{"n_kv_head": 1, "head_dim": 64, "activation": "swiglu", "rope_base": 10000.0, "qk_norm": true, "attn_scale": 0.125, "init_std_o": 0.00727, "init_std_down": 0.00514, "beta1": 0.9, "decay_fraction": 0.341, "train_tokens": 691000000, "dataset": "wikipedia_en"}
Each number is 500 + 25 x the weight over its row's rms, rounded and kept within 0 to 999. Layers, rows and columns count from 0. Numbers have three digits each. The size before them is the row's rms in percent of the matrix's.

# layer 9 attention query, 320x320, rms 0.0855, rows 0-13,64-77,128-141,192-204,256-268, columns 80-159
101:470495535515524554465487494506525462499505494543520504495462535511534521472497514496492514472476501495496483506494458484482495525491492518500503499533468479479476481469511501512504530473446541537475481549501514502545461486515504477422516514
097:539490522532508510487451533470497509475522522486507467524517487491501520475507443501515526514534509455528471527515534517514486578532500467490483559477489519486536489503490448524527532469455526496510492514547510462552515500480509446482504494
092:514505517488490503544473483457465505475516544522516505510536509505483488473493448505501487497562507475564503483512551527513498515509479474483477524460515502509551539509479440499501500489512488460514497527517468483513540504456495472539475475
092:494485479509500464509526536522480502515490525440522537487485511469500523482494488500472494517480496498479516516469545513498508483488516478485499491493520498529491529524509497490429488483548468498528515468484491528462552516524453506524509469
103:535524475501470467495544507524470495496496508466522538478558506472476537468525486504500472512510489530520534456500524548520504490478508493487521478505545499497519522523508525508480497522534477517510526494501466503449523500492470497529498492
093:514513497497521523484487496541532477523497438473494537492477510503512500521508529479508522478455487546457499530469435463454514488460520523499485463554480477490466488507510523473464488487517498535481534489478494538474479499555467513478502519
082:512549484465494504512502522543498508502482495453534557509538491505519480550500513452472479524498521560477517538491492496486533492511541500502476512490517492471487492518547561471497488513514466510469534472523528528474488503541501514544496519
098:475468512518525547474523516506533487522504444504484522491474479517532522523526514455515506512457521522482483558488453473478506522511525526527483484541488496477453470478493542473498548484473517544488504489511511486505504492513453521480501509
092:514472494536525516459499501518522439497511457504483547492459468490529534487522473460501526493470515547461526515505478479438496469461556547493524485535509501506455488517517537498504507462508524540496503515470494523491521491490459507494492505
090:466493528530560489507461462516534480532500472505493502486484523478512517492504550526504515465476510469475475492510512527485472479506469491493504492526506460511519554507515506489519519503472510496507466501462504489491493441502532515512499508
079:496444533553534532463458521475476504494501478558507489469456518507509490524515458477501531501483535483518511500543522498478463501525518523484515485491485498530522510484467479531524516507514525508489476538473498486494529486476489490474538474
091:494480501455528462495509522490469530519522551515532462539516521444456484492495506535478519488524489471511489445517532526488501492512485475485547475463535507547523520508519454553519494511479514478515464470464489454504468481487530473489500505
083:526508532521561507467481476512555459516511447514492524498461523518541512511496502478506504515497504500484497520507505493482484501538506519514468480557481471473463483518497506452503507476451532496495468525514476474508520486514489508496485528
084:472481498523481499514493527474475538478535511542514472492521543487487504465494463528497514519525513458529479469518513529526472505494515469514529506485509516501564510457438408506516495508529487458512463495523482455502503481465514500481509483
090:523514525479433535484564522515488444504454502497501515507486511533502481476483466496515497511548523527540519502448514518471509551522432477499525526489481514480479551431501500500460491478521465522497564490487483511483481504492495481531488492
118:532455512517509514476502478526464520509540478494478492473457490536500544516454463515529515513490527532520479485500522447517478515500523562495531447509471510465527498485492520481484491514509483533480498474491490498488471540461489468470475473
099:470460494514550497469491465493506531546535525512517461512471471508509542521475502499531527461500549500516489485510525472543483463465533527512492482487509493551524491523484534508492493506520477534517495453498511526452502532495497470457509470
111:478504452501525463531475477462546484492508504475494485483549475458465506477545535498524475499507462484476515516511485543519489464483526506520471499491526483552518513537529528551531527515521520473524474510496511486488552457477520480529499474
098:444493448489494460485506537469518519503495499496540533513541485442531503496538539476490480467475516484439505499503503531502525472492521477508490544495508466516540516569490526531494509532461526510471526481452502532478534492497511533521536543
091:501523511532471479496547541480478516503456480462458513499504539479477469480556507524478508502527499490482559500506491507481505523505453512477480525511509498510511506519528518493541502482479480435513556536549492503567490491539458499527486564
104:501503480468521491518491497514537495499478507474524505549569496461471449496517523487480499478501489451481540523521511547515512470512522492531479511487533529510493526513510560523540510538475537484501513533458500479495484447494495505522523539
082:514463520492467459556517511488462515489470493502470524493527539496483514477524503475497515511519487488494566518500491516478487533557480444469545502494502528454519526474491486460478531482510461494480519549480534533489489484520494506494501477
109:497526508471503510499502484493501452528453487492524521497505530482426526491508489519467454505506438509474480491469492532463483469499528459489436486552490501502502505542584496534494532478489484508482503533493515476534490472485474489515463482
090:480539536501448515480509480503444525520528500524478496481525508498497541510476488492506503504516514502488513515500536451511501514522457505478562497528475512468488489501471533486456506487471495498456532489532474494516454522516490512512518553
096:534517550522506475494522489521464505497481495496478537462473538477513515504496504521494551518509482506489519486481499471512486520496443500483560510549491544464491516483483475473496491512478484482472487498521507480524469505538444519526516496
104:497474523511521532478549485479489499497537494556477450469469474489491501501462475515479543512518474526578489490513517477528476502525493519474505510501495507489507486484469456485489500511525493504530453478506488494516480499504503488451495496
070:526464503516525500547465538542479475489453528514516526554498527458496528483507492524477524543482536496511484470510532499490497528526483483512504528499480555494495456492500508440515521497461485463459480492527477483493481500526527535433538522
112:487452510523477468488484493510476524498524489519474464486521499488521496516481517467508516519504529540554500501516507445502479517528473482495542487496506523503510501460465503485476518517503513507483525452499443502490490535492498496476513480
092:519472516519518517444494485473506477470508467487497483487487494499491505533475463513510527484498479540505437529519444441483507502488503456509505537516497513511477444462500476482473513453485539489504477504491509507540445487562496442545519512
096:517468484511499487503491509498482508498556493503467468524495522556485531495473460528528540475471498445538529461469505493532538506491532466494548504496463475527483523454436556518511476499499478572535516477493465501455484500503516496473489498
095:496464502472490516546493502509490520507526508510471451531514497546477492480439518528517521474475502464567514480487535518547520499494484505499508468506492488515501532500459551520530472520523465555537529499474444497453521484478563521446480489
090:475510479508499502513487503494526527528451498482503555477521494461512462478530569489486457532501481516461526530484512528493501500501495549534471511472503465480525534586554486497516490544490459445490535518537465491507522512492464498488507508
094:462537471465491500494512505505512467537471522480545573509504478488499478463480526501455436504517474472472509509471538530454520492499466544490501506499508469502538522582516503509455507538505512489492508503493486506497533522456478490513482497
092:502485498529513502482505526486512513508456483482523520511489500454541487510517482491506547494489527536467490533513488458470459515479495512508496508540522534507483486541537462477457546489456544453486477484523544508512489527532484505523510537
098:483512474466497482510514478467523539533476523527505554510516531466492454474528553470489475504500510490464505531520504511504514471501497480525501518501548491476570493566541479521523525512482520462498487513503496477510486486485489507522504509
089:497519496558540492497501485493504505505468470487518493488467511453512510531536467458480526524543525527457465544532456491487512534500506477496480542521482527467498500521526494449525488498465502463486479508533567527549463517546486470536494511
087:518491525509526486464516521493505501498488443456546537479468517458525516539540479474501510519528520538463469537498485460487473503519520507488493535517481486474484484541530457461470473487488493469455493500523515505524475565516456469534501524
091:542484534536509488485526504522452496476527470501464501520476514536497516516456473540511516525504465490521523452494493452495462504538497515499544511520478539509477451445469505508473528464498543509483476535520525474509478476519477486476506510
105:514479506488527502457518504517499505478513439488480479515484500521534484506474485474516577505502522450484537501505483479526510491495513470502513463486472517497480446426464475480523517503507531486479489496491537528482503540483494504480499499
097:454477495489511514522501505478480517490530526517521480531512498504472506492491491506538486481517494451578504481527535522532476496480528460486499483505469493506522486456475505538516475483518473514527497494490488450448513485469545516491501487
081:526474548591553471523490490507465523488510509491504501527466538559510506518508474527489549508492524515512505481474496482505493525503498489489509507515480529501456513490470511464499522487472497476494476553520511505520493500536492497488527526
095:480502500514482521528478523505489511486535528514486431525515519553478520473472513550504493493512468454544526455506513513529492502509474500485484461482519496530472514450469486514480498482575497510544517497476478493476541477499538499445480483
094:492483513485470514476562472502514455488484477511489486475487499526480509492497459563499484521502468536515479511493457511459519543477456480498517535534475491433477504468484471503460493498540484534520496461488482495485476497544494496526468471
099:527446488509476543515487541540493506505490516538512459506499496505545486496489481489494516519478554505533524501512519487533494523546508513494526471483499517472480502466460525489451492513467536535488472479511526515442495524487484523482530487
097:510480513512486546477458515540471518510512568531505441535500498500512490493455481483502540483474549495540485476536575489551484475530515501473509491467517528518513504478458522495512490509487483537469495496489518495446508515468519522450574527
094:480498500483541464520475465448494515516499515448498542522530491474471483514519541461525507466546492475478523479479504528509517452500530509523449503479511492551544547572519481528545515510496483442506526547471499502555532470496526460498508519
092:509539475461509496490465504485516526505524470475522537493534469492508529519523515502489501496464501487473503513491495523474528479467526502505475498504464493506529507547543554516555478525486541499450551493460512535500529509457504489525464540
101:481548505515502444523542458469523497507468491491537543503491520501463502494512480518492490494506485505480506526503469529454522503466481513461482513529491485501518504516512498508493516468516482485519515501506458500515485452546498497533475490
097:488503507483532434499513481469500506531494500480518573531521495458464502489547518502492474497515498461500541497499502524501520473482519501523508502535524459508537542577543466545496518506473492457542516535503471477485510476495501511517510505
091:517510508529477469533528489492487527482484484520486499547495544487497522484540499527514518532514474514490499509494480505468494544501491489485502479525508518456519490455526477468495514489536481493517477524507521495535441472529522483512471484
100:519511505472528490484498475499486510481498487472520530495510505496471499526524505464521513514525478521456497553450446536471506495493533489501465506538465472458476504571540485493502520487515486494530515513508500512537485488522489475546473465
092:517516504552487511495558478516459497510521467539471484453484505528510531497479466528473515526508510515478505508515496469518452510509449508497554510531492527474484474480471514520447500474498509502503506476560503454522475483507486496487491524
101:500481522528523496478502475509512513485464486516487484480502532504530472489491498474465504530465462484469528508486477458523497507497460512480510493498477523430473472482464477457478533484530462449492460495512498474507457497508472517500474493
094:485474519491485549460485500501488539466526494526523463506507484500489466506452510495495510504516484468543499468536514532541515486539501503517474496503497507489483491489481520489497471508507488486512495482512502504465490535469512507474544497
088:541492502557481470525528504531482516477454508537493509510441535522497529515506496514475540536506519541512505495499488462469493544504464476476505494514504525481494507443504472452500519498493503462515471531546494489523452485534486499489501504
107:545517521509492479540505530487541442516444504498519482538487562527486473510513517511435500489509537500460518512511512587451513512511482475497513457522580529493491457453479502497477457504503505499495502523489500465490506474556450565532484493
085:530490544464507490497530505499465512493478526498473478558479487509502463532489449486494538502524474537517465538503504486464495542565475502506453536512501519468493536462522476487495480493469475491517491520539485522520500522457498498494521506
104:527447533466530493491495504507451513490528521504459499538508459493537491501498471465506518520527490530534437515491500474485505540538510543503458542502475496476534514481551446494488497525485446507512508503529497509494486556423496513479507493
089:438485459508511552472484532535478532492519508525473501444520467448471553490495516513516470503475528513515497499501504467536502460464554479513547502482432458488453574548500516524513545488508493503500471466477528542510497498485479453459493507
089:442536474508472519468498482506492496515512501487491508456509496469527496463540513507527518500465535492485516477533503488508510421449513505519525513473476468537481521557495505532498496494501523496479506473487526541489517498488515438520522515
114:540552484526473506540503510515565448505478519493540533473503544503494490492532505536477477491494527468436587483487488546512528479458497476513499453494520482512487473513498527524489502479511514485474489493483522507508517464563498505511507487
099:500569469497497512525498528509537457510494507512567538463489522508492521498529532492496492518463544513462516525508473527473513468426543483513529493473495459521502521519483505516503470480496550477471525488449519505466509450536491471512489496
101:550492520485491516524474537479511467510478508477453518536453569548501516512480471462480527525497516501546537503444513480498513520511505469466514490503508537468480443445480509433481506485524465510513514474478533474479497516526507460525496500
174:517446518502497525487522534480461512493535523542468465501491499506541515518466458480506534526493492527526469491502514453515463488529528483482525540507471505478482498475460470484516517473519498503504487502516538492507456508460501481506499515
111:435504489552474497501535472543509508504510508495506474511505505490487495513471521532504493471494493504525510466519510509551502485483485514491484481485538482559491511497463533520512499484495528514507469514502499519480548463500516478520485518
088:544493532496527470476479495493505519502457509502498529516526506501481492512493500503457488532513495492495518490455531529489508472513477466461506500535523528470504488520516514519525528485459494465502443503467520447515445493471494534526518491
094:492496501474521483525529509518451530467487502504482435527508493488535475486480513526487516501509468548502465479485490517548504532549467509458504561533501496469530507484491504464512487515481475476497506546547514525539464549507505477492510509
083:523487511588509531494481505474484513492513531520507490487462545518474545487543463499491514477525501465539510476482508485501471520497518492499532481510522504503474518452503503515492535498515511484545491477513497479478529501504510504526493523
# layer 9 attention key, 64x320, rms 0.0786, rows 0-12, columns 80-159
107:487514482478500545478469519490553479481491496515523511503560502474490487514501512476501462478463512485474491504514511533513494466505491466538500482514553478525463488512505519538544523464506584539497469459494490483476518458510519503472511506
096:509479541515503513468533513505455495478493493507449498517480488507557506502522487500523515529494507532525483496488460442446502511499484501493528540495440489482501490507477476455500507489519494511486551494506516503548454551509479531506492530
086:456494531519513501466498486491477547502512500497493504464484476499532500521506491490523510511478484538491517467509455456475498477491523494533535498532432509453509480516496494474522501464472518521484539508483508503550431535504488480480479539
082:475480497472494457530513464537450535476544518538522496507502502511541473471494513508470472451497485461529487501531542511520543537525534520452482468483467512508523499473477489473500499534517469524505517498468504511418466498481540511522511494
097:492507514458507473523464458522540517530492473476534499492475507515486509516449489458461501517526474494481524491522512513527492495552567489498504529490546512504520510489535495467459489539483465510523512517487504469508508466502505505515528453
105:497505461459483498543470535491563515495489492476521526523533528526459457468468494500452476512475494445489510491514507542499520507502482506516477466475560503524496473496521551530488497518524520494517487473473496481486515471479503507528473485
080:519560440526471469522482454499517537543514453512500498471463511495482473467488526523500492500532463501503502474484514493522496485491498485502486505499511485498514504485505487529496451504535494488506465508492487510472502504494494474503509451
104:502480521471523503502443519521528496520501534463535530524539515491485507523494486464472500471493509472477505522532543486503508474514488479533510506469565535528498489478525529530489520483512507498481483512485527444466516504498522520497570501
116:504445515490498531501513477521505521451484526503500512483478467495516513501484508503501504535532471523558469531502524471483519575534506557465483516470497499480491467483465451457486470522524506439548509524521474485507524548501476527491451493
089:517519484513487515522477507509583465525450474456485535542501491538510461539503479472492502489450528504471515515497458485480536484464464509515495485500520512513474466518511495525519502480496520512491534503512497456528488450492479494494484492
100:567491552502492491506521462489527494491455502505458490524461500540498534526494457467500486536466519541493481477480457481478461519499533508543549538518510496456501504489498537496437497515503501511490509523523500534467479519499480523522527461
100:536464508491510478501476477517484484495502491479491493510487468503518470502461515496505479546505542541484505490522492472540493506503496523497526523485451534455512492513494516436484475530547473531499520519507504505483505537542486496507470493
101:470510535489523517454505496484531490512505516506500504528517457516556492531502518489503505470466503505503468524518463502490504500493496478530465470493498492541482435485465492508541521445492526527495533465490560491463504500507506496467492546